Each number is 128 + 24 x the weight over its row's rms, rounded and kept within 0 to 255. Layers, rows and columns count from 0. Numbers have three digits each. The size before them is the row's rms in percent of the matrix's.

# layer 2 MLP up, 768x192, rms 0.0699, rows 731-767, columns 96-127
101:131153101129132113085073172128100086137144139138165072114121163096106138134123128151093130125120
086:128136100127103137139158141171094122138127123149117142153156114157184137166133114122089139140067
096:152159112136108114101166131143110125140164131099144134121119158119131126088136138118121125147080
090:164154124142161097132120161145126088111133134118154146118074133122102119124041152155095152119115
101:144145115124144103075107153110103118117147168096123104123122125119089163167099122160087143120119
113:166187129134133132126128117116099159132108136129109092110132083134107130138121133135145133124116
110:133149131138156135110122169087101076111131139123160124122098160146115119125076143173105117120103
082:110128109112164175117133131064098087088143159125152110089098139075113117129089140144127117098130
120:100134109151154133119159134143145124106137152132140127118119122104127092112110166146111137116137
091:147153131151140098111117151118099105123137141156154107131121146132110118142097124128091140115099
102:126133111189181147138160125124133180118115102093107137167149101109116139077100125135101111099085
088:112119108126136116112115132135143124141128092156156146150080114180141170110120169087171082116142
111:115135132114148067130154139126109129134132156120098161127138107148101135104112089153097152102117
148:116118145108139093098134145145120091087148122150131137129098111114116124128083114151109132128145
100:159129108161180130110103179138126129115129151129157109102122168132112171162092121156093112119122
100:124146092144171124091134183134124105103142177094160120143088138138116111120094129167114158101128
077:161130159126152147155127113115158128194116107128106119120146126123137119120173073111141104176082
147:167152144096130138129111139117119127117101113145112114196118120130129116108108141133099110136118
101:130142064121140149108094163129140097104137160122162127115096131117120144156090132129100122128100
099:125167127110115162110139140134096122097121121136148150129143110112115113095106117141075127113120
088:140122110116151117146155138095079106134131115114171089087116177111106171142143144151142118142148
093:166109126123117126147130147095122136138104131119130109151154146156136168159120137108129150138147
115:156151132102151122092130156122082099102138168122151117111079167129137106120057138156078132091119
102:128113137078132076120145119149110160154126106125084154135138090094114103156115117128108130097163
106:165148091134149136110126132101112114096158148115180106108111142126117097148084149155111168122122
103:117150091121129110122125131124112095100109154095128121117121135120121109112082168152114164129167
097:159124137139134112125166144133165126129168125154161089169119131170134100114162138100124148106095
087:118158101077150107125173141115082099097123131094170117131098110097158128132079122137138120126104
100:132149119113131104091083142133119085083122162116152111133101127120121119142095171157095156102128
087:163092135136114138123136130135113109092126201125160131149120140087105130135109138155093106134121
108:099108101180141128117105130085132111121206148109175108118128113147126121087115155163118101142105
059:109120116089127133127129139114115133144123127128132163107113092146103132110099116143149115149129
129:105130106095172127096147156143111107105110145146165138100109158088099122107080165154140148096146
097:147131125115141136137172140137166145093130156137154116135118141130148127084128141114099112065123
108:127112126121114120168124137165088088124126131136083127078131160149129103108117122130109155088139
113:129146112135167128106140137116102140108175162125150109121100114140149125108074137160082127118104
065:169141128135146135140101164142141132133124118110134123116099144131092123055141117166100109113125
# layer 2 MLP down (transposed), 768x192, rms 0.052, rows 731-767, columns 96-127
093:140160110109116095096078115123081116129134125156131102122131149117097118118156109142134162120127
103:105096138153166136133109119112159158134119160134148110087084127092086090081114154124137119125157
132:112100148118150128155098138105141154125100142170109117139128092140141116157107103138135127113166
066:165130108114137103171114121123112138120088127121151129088133117097129141131169158111137104118137
076:151124137139133108110114124099110122138138152102112108091178160115090141151136114116087144140109
119:146141138093120130128126117127085129151130141132136058087147121130140134136127156122157151133150
100:142142150124142106131138144142082107121155158132129111128133128101144145123132110124139130098118
080:110141121120086141128145125113112100148127164129180094145150154116171113114118111122082112101117
123:146138127124096094113150145111102116156118182126116135131135118128125119072127136160100152138127
088:156148157102106114144142137130084097187126140147161105126141145142113097141100131098105118130125
088:140132163101087098134110182102120105117098115165134101099109107128105116157113102105115119114157
108:136137152146107115150132095130115146122159155097111101103168134094132098129140074148081145125112
108:131095125176168118139068130127137134115109154126127116154146159191118151130117130120145155140129
153:121125147121087096146083108141109122123129153086134099094133105148089145136132146148155136135111
102:141130148124171113128117116122101144158088145138127115122133174132132147128101083152103163143128
064:168108120145120147143106197133114131148132145059160145144122137121076088109159152136123120111116
091:128121138122126145127141142159107166155150138140105123127138153133114136133158148137112134103141
139:139106127143116129149180088130141112135151151122122108152121115111152156158126137086162141146136
095:121166122102114144145127115129106120127103144114124119099093131119099134165090114110138187132135
072:157163105127120117117121086164103138141083115138156112130146112096121144118092129108091100126133
086:106122140154114140131115099147155174075117130143100175144132128181148110115106076115104163127119
099:118156125152130126098130156146118110127141128140145155096102138129112100100140118158131104102109
092:129138126124109126098130160129090088116088147153163084148106140094139121114083137128089140091146
099:087129119202116166147108181145173148108112124144180087165130162124159151127158141139136140129073
088:103140103114064122122157096146104113169102174122163120100130137137144106141126132118152168132128
102:118109103115117073135145108136111086095110159101137125097118129107120122116098155155137163125151
125:090145121141113134121101096107101150157122137091087179100154126123126159125078121164118110119157
093:132140121121086089143137124142094093144121148122096120105102064179126147149145127129116112094101
101:146141119131133123128121103130111100081096170110147125117132146092119113121113126116122178126152
085:139095108156101133103132091122118065122112164124161109123145130113122145152108133127108101131120
103:133098127120058150168112160125152159110140116116126134154119134141163134143137126137112140128138
080:131100122114067093134136120161149144111090114138135119152101119142123115140175109110180145093149
106:122139137166139152139136069113128134115135149148111091165134146125115136092150150120125164109133
102:103181134145123138128081155107098138132121096112100155119126110114106102164104123128143135149128
114:100125125169146142147119115128139151123122118119093116187121104159149183167157141120135141125125
086:129133120142103135138142128114093121163153173145123115108114087108117133120068118115133167080157
066:101139103105093152138100116102142124132122166116144140117127155094162127126106115094161153134168